python train.py --num_attention_heads=2 --init_std_down=0.0 --schedule="wsd"
Each number is 128 + 32 x the weight over its row's rms, rounded and kept within 0 to 255. Layers, rows and columns count from 0. Numbers have three digits each. The size before them is the row's rms in percent of the matrix's.

# layer 10 MLP down, 160x640, rms 0.213, rows 0-155, columns 0-39
094:173162183060109144062104110183161125125098170134115124144156154149155126156063165178097168180080138102170076152105087112
106:137134084128107159060102117150170098180084202150091156145175108119139092082110104163114161163136127109120084104096107119
102:085160130181088126108130149155098095176126123159128142130098121154135157107122072112122083131129161096098080086185153084
103:067145092130140067122121158112063114148150151116102169145138131100097164090079172155090105113109117091151129092125101129
099:142135125047151113150123188129117081152121084138168166108115134188061140119162142115206148120106107101142101120112144089
095:155152114121138182087156158106156096207091143133145089161101099115114126138132154128090133143094053119141181171064150125
093:173129084129124088127104134083084148138128117085107083124132152153072121125106065167137102160169139157090139089143140169
097:161149158165178062117151146170117167070127154128153198166185096140118093154118165125133152168115117114113121104098123086
102:131131127159101091110099092119162034130175129109131137138110142096169116137082144152133138169171128134144159120099169111
102:106114145127132166171099114121134110108116158167093139116129109104168143102105129161172094128084110125144068087139094179
095:060162124142151109138092151122159111150140137118129169122125140118167109123120127111164098124158153137085174174116098096
102:097112108154135063175099133144122198175174153096181152120151164128225161157124138181146124135125135104131104177178143128
100:130136122144144116128123087106135097142155139141117190114158135120118177134125137100138138127107146076120107162113139090
102:155132091103120104125135085161123109120164179177168133157142082189112107119080187119123065156104077133108077121125181132
096:107159142127142111153174147169104144118102070159090128113207172136152133109252163184097076108168112136118134143174089115
096:116116162077095174115164102062183123167140162090155158076142108166086145160101149118129101109079075066101108240167125137
093:121135111090134124125106085130117098122111107109168160096126131101084090111133113144108112111150132169161171126117117142
094:208155151144118123091131110078135132089122140105072143158091176122125132089163132146082102122116102202084098173100174117
092:157105159007098142092134076211161141131100137129155156118094074074150129099100124139113168146110114115133087131107118094
099:166110081127092155121114097124093131124100176134135100124130153131135082148125130159160135121152173165098136074134157113
100:074159146120121159117120145150157129151130143147098110165143151121142146105128129127113077124116130111199145095163085149
096:149149153182113153135135153153125134163086122102118151088083116135155137177131118141130068134109090143147137138132190142
097:120134110084077144091139185144132097140151165046167085114096141176113118115095079145119116127158077085089093143069095052
099:143164169091167134099106160091141115120113121145201171100165073108112155090153126138124095173100117123182191103150130137
097:095151165166174041131091186161077076157128080139054200161132117112169091180095120135144153124113162060115179077117139096
104:129135186111098118187142095178090132155136096128190126117150149170135122104117098116150120174205158133131112060126114158
101:084153120189162081129155087077110040167173123173147110117167146173081187106139162111135162120134168155111089111182047156
099:102129081206141129147141214156113133141127112153193162149048181124148202112186132133108134103148102055187112120132055100
101:106134135096165116118101094114116080174137118113133128108088101096165185162132157104104184134091058044111105084196161168
106:114116000115113094081093175120077134153143099131164129138168110107101152090135148166145129141136116113131125132140166101
091:104115204120103177128130137146065111132162082104094055111157151112131081095147107114141172169123134135085148149128106125
098:107118071108147126161145113139077102187107127095132081128186083129134155073080149145107069169168128167202142118171098120
104:142146123094146093118141126151052101101157145098088167114135130138116133130104091126104176099104148171090176173142089103
097:115142060151095108048138166090158173106129077050074160140104194149140097121155104124101164120127096162110089142126161085
098:132125168114115127177126040076169128076078143077163115146081123140128154106106122096128083125141189118111153128164118155
100:145195134088175154084115143081117164082092112140204027179097157166100128133078112113152081171144120123127117112133109104
090:124153103127136115120093061189106136127121096167132134148147126133085128099227082120116117121145197112088076126032106146
100:161139107135119161090089042087135170149150158090206132178097099133105119117094090136089133141102141152143130180089170116
103:119084117147169108098158096178077082167148095118090075170148129105167134082094143162171148095123108136132169149174100072
101:186137186116123079133154114143049135126141171124107137147077112120164113184134141141102178059079103118080117053170115125
098:061142145131118118148150128213120157113134142147103134083155124135168092190103149063072174118126138146180110135093087134
108:184109176178118149140125115136129137146156140117163123141092090113145066152182093140112171108125126081097157094151061125
097:168104153120166128118136155199111127144149121135092168114066098097118147139082147148145149142145143161112163099110097119
102:078113185147081134134138147148114165137107077140110145133114168134128119098132073117139170114139148139066110092143149147
111:106113079097179160045140165127143123171081127097166101155105116100171117167183115137135093099141108150104162088072133081
097:099165113094160117095160149088165122133108106074058115123113060156147051118161108154116107174111113135119138144125105114
100:112122153123104111097114170073202121105145121095155111136114086139113155125115112107155173112102139104162174142171102131
102:064105154169116108128153165239163082160123144134092100126088108142132119147141090100086100114145157130127086154076101145
099:189141134122154154093158179088072135106170163144179094105131125151096143110173164084128167131106114102153133215141138095
097:199130123097074126121144139128106134109140144142176155146125096118116109123163132151122158170130190186146143167143067149
102:168178086141137146104144117155089064128113141128108210113125131117100087161101163179168138150121129196062110157099191133
098:170135122114155116120183156066099108133106156148181189170154162155118076087136134127137127129160137145152123132158179153
105:182140098102119076149134115168128062125185105139070091087154095111134080148134098157112168118149166085125221094162073153
134:099116178065109143052104173073098142127138185052156163186128125145128161109098122120086121120131092144092132164127115024
103:143147091118135079151169159073151093077114177176132120096116136090109131178103126102117067136157130071079144097128163143
100:135142104121090109129084149131173156135161146115150103121140185148104122135162157159099080114142098103144129117119098157
099:181118131121138145103134173122144151154090172095136136121085158143105213132156085134113182090111136200082185174144080121
102:195120107163125169100165169094090160176155118107082087103154077131155111147149105118148117126136147098085076151165086111
105:074131111137106112167109094110103158131101109141106181163113157112090175067075148149137124103161165093143118016131131135
101:115139146137132157189110130100078165104125142161132081156107155126190140119106122146103080099098152077105082106125114164
095:095047140139157138120104076124175144103115105160088096079146139136181089109148128115125181132140141086150083112057102135
106:154174091108082120149108142164117080138082128081127078129125158089111075163119137108127154118135163097091152141102130074
102:100171152129115100154186080174149121092132148142117183152139131138108088176139078176082050132141146155055145166144104147
099:105140118089105126139185110133131137117121093149151092132126093160126155082134151129113164112167143089074092120125083128
093:111192100116127135097110136134038127094170113132117181161112153156112185156159154121170126085087168147177102108150062142
102:060092171119108135123127146041144124113148109144135107123109187142128163051123128105127096106161122156194107185156170110
102:139101079132175072092170149110152123120131133094108091100122132168117055171127126110125127135186078172134163125096151115
104:133087084085160102165130134123158099162180077100163141090116116098163124211142106126056126049115172157112096155127121166
097:095056147141113172112145165137097130101210122140154092113143130161182125108077116177094174115086103097102107215121189134
100:092139166141120077099136156117133151107132124155171081146147133124097164134140161089117104111128107178084123103130088120
099:093098093087125117180142119106147225180072130126124202138163083103122087151107107114126133098107115157084077192171126113
094:132083135038162135123102140164178102142136167144121087142135149167167137105124156149152115137106103159069142172082141088
103:168104055112160115148129098087088135099146099151234196127107075118090094120172171123144084171069149122164116112131152146
100:196109209140182169176162129106130182146091132132098135139199178112164191110089157134065170115122122159148163116115103142
098:122176087126145183127126142141066122124153154172228125198111127173075137103145129144155096131122140113075081122129168095
098:103131134147113184146124111116094140124107054200085231092213157148087138152147117099178126103155155119075178077127121109
102:164130101122149151146131136131059149120112124165157129143167166100172126135166082119139121112131107173203137139192086169
101:100157104168160099143110138178104156086157173124108130092093125070137102220173122154121078160111164151141122144194167127
109:109130152146086108151118090177163084179114135111153117107122106100158089110124120140083105087152049070125080109111082132
102:126149093103169097164104139120154134154108175145074090102174184143117110159084041095148166081090161122159153154092086153
100:113131160092164119123068086156101097126114167072117180128141122108126123113179116100160139147084103133053120187071127129
103:131103161233162119114126108157093131120145119155127176065183128122103163149115126135133084130118076186117119111119160143
099:107146135145164136122064126134118124168164083176096176142112129161099145156110146130163113096162127107108140073062084174
106:158185094146106175132127221158114171143142192104158186150179152090136106205125178198104155131168146171108163082182132135
104:160094119161160068156146140122198126110110123127055132123074153135081169101055153139149122098112202093140174098151123169
092:175172136080153156098148115126116111097098173122132176164094137146140215105144095146124123143137094088177097189150076131
104:141141085136156128102104156102119118131155095099195127122147121072156142114134163123086110106131105131094124115106105071
096:120113130176137141115112134101108148095161149063106158122109113112107144106149180096145201147174097136126144177123094121
109:139099105091129152040096146123122128089106187071135088121114107098084088108128110104165140125087111098114138109130136000
097:194093195116128103061129142090211161177116091135157114110123109112123108084132142109195157114121182142200188088139134073
097:139134118087147102120155049173169043154089101124171171129121167135155160092125097092126125078143084031166101196102137099
106:062133159182121162156107154101123197130140165154100078137120094055095130149140137122131098100180151149195164126173143183
099:145063112090138081108166166077099146137170098174125144108113078178139078162069102128095173137165097142071138117132187115
102:158131087149128115136145127182130131137114144150087119108152175143108186135123102110074126126090102165164103096141200137
093:120189169133108113114128142112149164127122111100130128071110106113102119102079136114142166131172135155072163163144131113
101:167155144110159119132143074154133142115201093146043053102141089105141128115135111189105176124168122128174143170068130151
096:117114062115130060164130154157147106076106098138111097149103118132132101124133118054120160108094177106125100158065083136
100:155131047145131120156102176113163149086173160191175197220114154169136071090069136173107130113082124094103064126137097121
099:149154162122152143132108097120151161145127106118142115172149064118128130146110174191134178155115120148120115160152126176
100:158134174178149128072129075192088065137124098149052121100123096128138136151138183136192176155138081127090132089071086085
099:129102091150124103159163142191122110101123135106102115082160140123127169092110100189113112076129134188086188089129121155
097:112160191132109114216090114127142105120125095093088078136139135150167079175091100129192085136152186090090141035143131193
107:101098164140080149124140093123131151128171109146106064094137077177188173089097116112132176148195118153150129108143114112
101:118122089163109130117104124098124121133128145150165193117065109113106157111081123138142135111148138082146078162140148129
103:159178188147147147155119136186108059069158081165172118194129100193164164099166136111189132163126112181087102133111128184
101:115162120129160123168085123128107170066150116157084117153132174114154113058095164169155142093105124115122138067073104187
095:102158145147134141096136178132093123148166099077100051122143142159147110139055124148178171088097102183116186090130191140
103:129148120162135124098177122177143114115109097129095154050133107101126189139150162102137167140095100056147084134167109082
094:138122080123183138134134175111110093138113172140187149125082153087093137146166092107133129120124093184129111114118152195
102:080122184135129099139152120131111163118119082193123124146150064133160105143080144172127113154126149114102144178136112099
092:100113218096098077142124146134154128147168106130172072141198126115076096084114140089114145142141117102081116101127098095
101:111157116079094108121086190093126141107163112155106145135151156153121082123143173155142160159147116125138137108152166141
097:124134062156145108151118185137147233114097134096148110160103151157140134127166108136166181133190154094122082097143137139
111:139184130143144155138122096120176074189093177129049090159126117165095129128150132137160195109124118154131099156155123173
105:113132093159133169079106133083128138060119117135123107122116190176162108121143090121066068133091107076055117137061086116
101:194107119141192093121171152145063181102137144103125127107152099164104086141190106088132092142114153156150153032108140088
098:091069130157141110129130079144049166076141095113150193163095175094129164134154125168105139182098124202082100190113108105
100:157130180142119168148169114142252212151080085086041087096139195111137079160111187111164107105162137115039157094110090119
097:128048160135143094136119141138170084115146118127049093143160099104171081125097090138095152158129115151140116119118130089
101:111110167096149112139141091154111149066182064102094107102106183145151175096126137133122136119067161109070139138170098136
096:074118145132175148164123158122149086074151150114132107122180125118104091128110117108123192190141135143186146128144135151
095:127137110066155085129131153109130151158099103095127093134149138091120156127132137080115137140145122190160129130084137161
101:136151100144143159068130096081089085131117105061168101158052121086105096152129089108165088125133143109124140121144123077
099:134097138119110183099171117152166042146155208121128034152163096145190066131169145099139130111146099145109164111126121127
097:166157123122170112178111145162131131116158150180098175155152185096155140136108158112124110108127095136173186230194129170
102:159118148147151112117094137113186070113095091097184130169119088147093126113142125135105104168161141136185143189103196126
101:143117116120047178148102133136178176159086169149040163095158174157177107143111201143179169101098137145084119140159133169
100:129124073141134152068109136143133092126114059165174130140150119164131116162190149116138106175124171102160139130091142114
099:103082128065095129153119070103143103166166163168162235149109158145060132078079126145149170096116145189093112167174132133
097:115153145139134088114163101140122122195073113092127188079163090068163148140110158116109108118185206122171140081095066161
098:135126100133121100121117102098122085103110132149118128163129094181080149147099130164168092105145165167167125035121144082
094:085170053098155155087103128181102137147128136086209152171092146103107184101173099103152148141153113098107114131106177113
100:124121095136110144113126120083136117153156103153164153175102182135086114107162154132115168149132073136177158131123138165
096:147139123058092116136093103152107125116119121081121073092127147128133142126152102110102079143088146030151159099102154168
119:131114119094153155075173048083154143084131130088161156147154153091097147133107157097130100161161111192147133101075151082
096:122168131101114090134094141065193144130172085074242141142093170098164116089150156151149102163167130127102116099070167148
095:076082136131074131146115126166112104168175132100145193083152112083116147154179124130111152216109088109160090151133125163
101:142116184177144142144128129159130180152127124094091156129087105108166146139128092194125159177140107106150178161106130150
100:101142109110149118136149135118115150086113081101148148097084084181148131128135075191108134146086141091154121095159134121
105:118106100167113126148096103135122141163173132164134109111138132177109106120084106146125077146159140103089129141129166113
096:148157149123145090118146100115132128104144084112206224126130161129159106136064162138133139138124151100161090161116109145
103:155126095130166119094125159118126136099123073141136140102114168107155154113091117118140074124103124112113125084048190103
095:113172182098119087107111116148159121108149106168122104165130095152066059091155085208120143101153114143096149154119088113
095:146149182123115112122161104152150069115139099121137077139128080095148103159102121100177205152110143100201150191081124116
095:147097179129141065170156054038203126173137125128089134115160086117096114113145123109125119143106076123158095178105112138
102:135078128197125105174120045113123148117130089142159184143155139155140113146128128103128156108142145101091118127109129159
099:129160183133127133163133078125105170072162140144132190117111147067155092124147147160170168140081150086157120085136082116
104:082162077131111126103142176154171077154103124105179087084115131112093091143144104118150185092142148150119139137143082109
091:104059151083156061146105100187108114127174087168168158085126126100154162151165142139162132137086092125140096124044133068
100:081161173110187161121121133187110153149139126111049143169129132152148109158101035130166165189096173175099165160150149145
100:144113156084112188123126086148077172118175126105104165201130166139125190100103068174100083090148132086115133161140122147
098:119143091168170114134130152123104123126166149089129056163124191157132165119082108168161128127123169120122117181144100176
095:127128151188105105099132153125135146155131087113068093128136126123067178128152189141103164080109073113199134108141158128
106:087097128104178115095134164151131148125106090133058098029123127111111084132098064158130152120097116125141148076141149095
100:089124169127128097132110124177081127116052095112138165142159073124113083087116162148159137143148177130136103137151136173
106:084125147161094110093147119189158166135155069071071141142144130105187151213195118104105171156147141143083141154175131076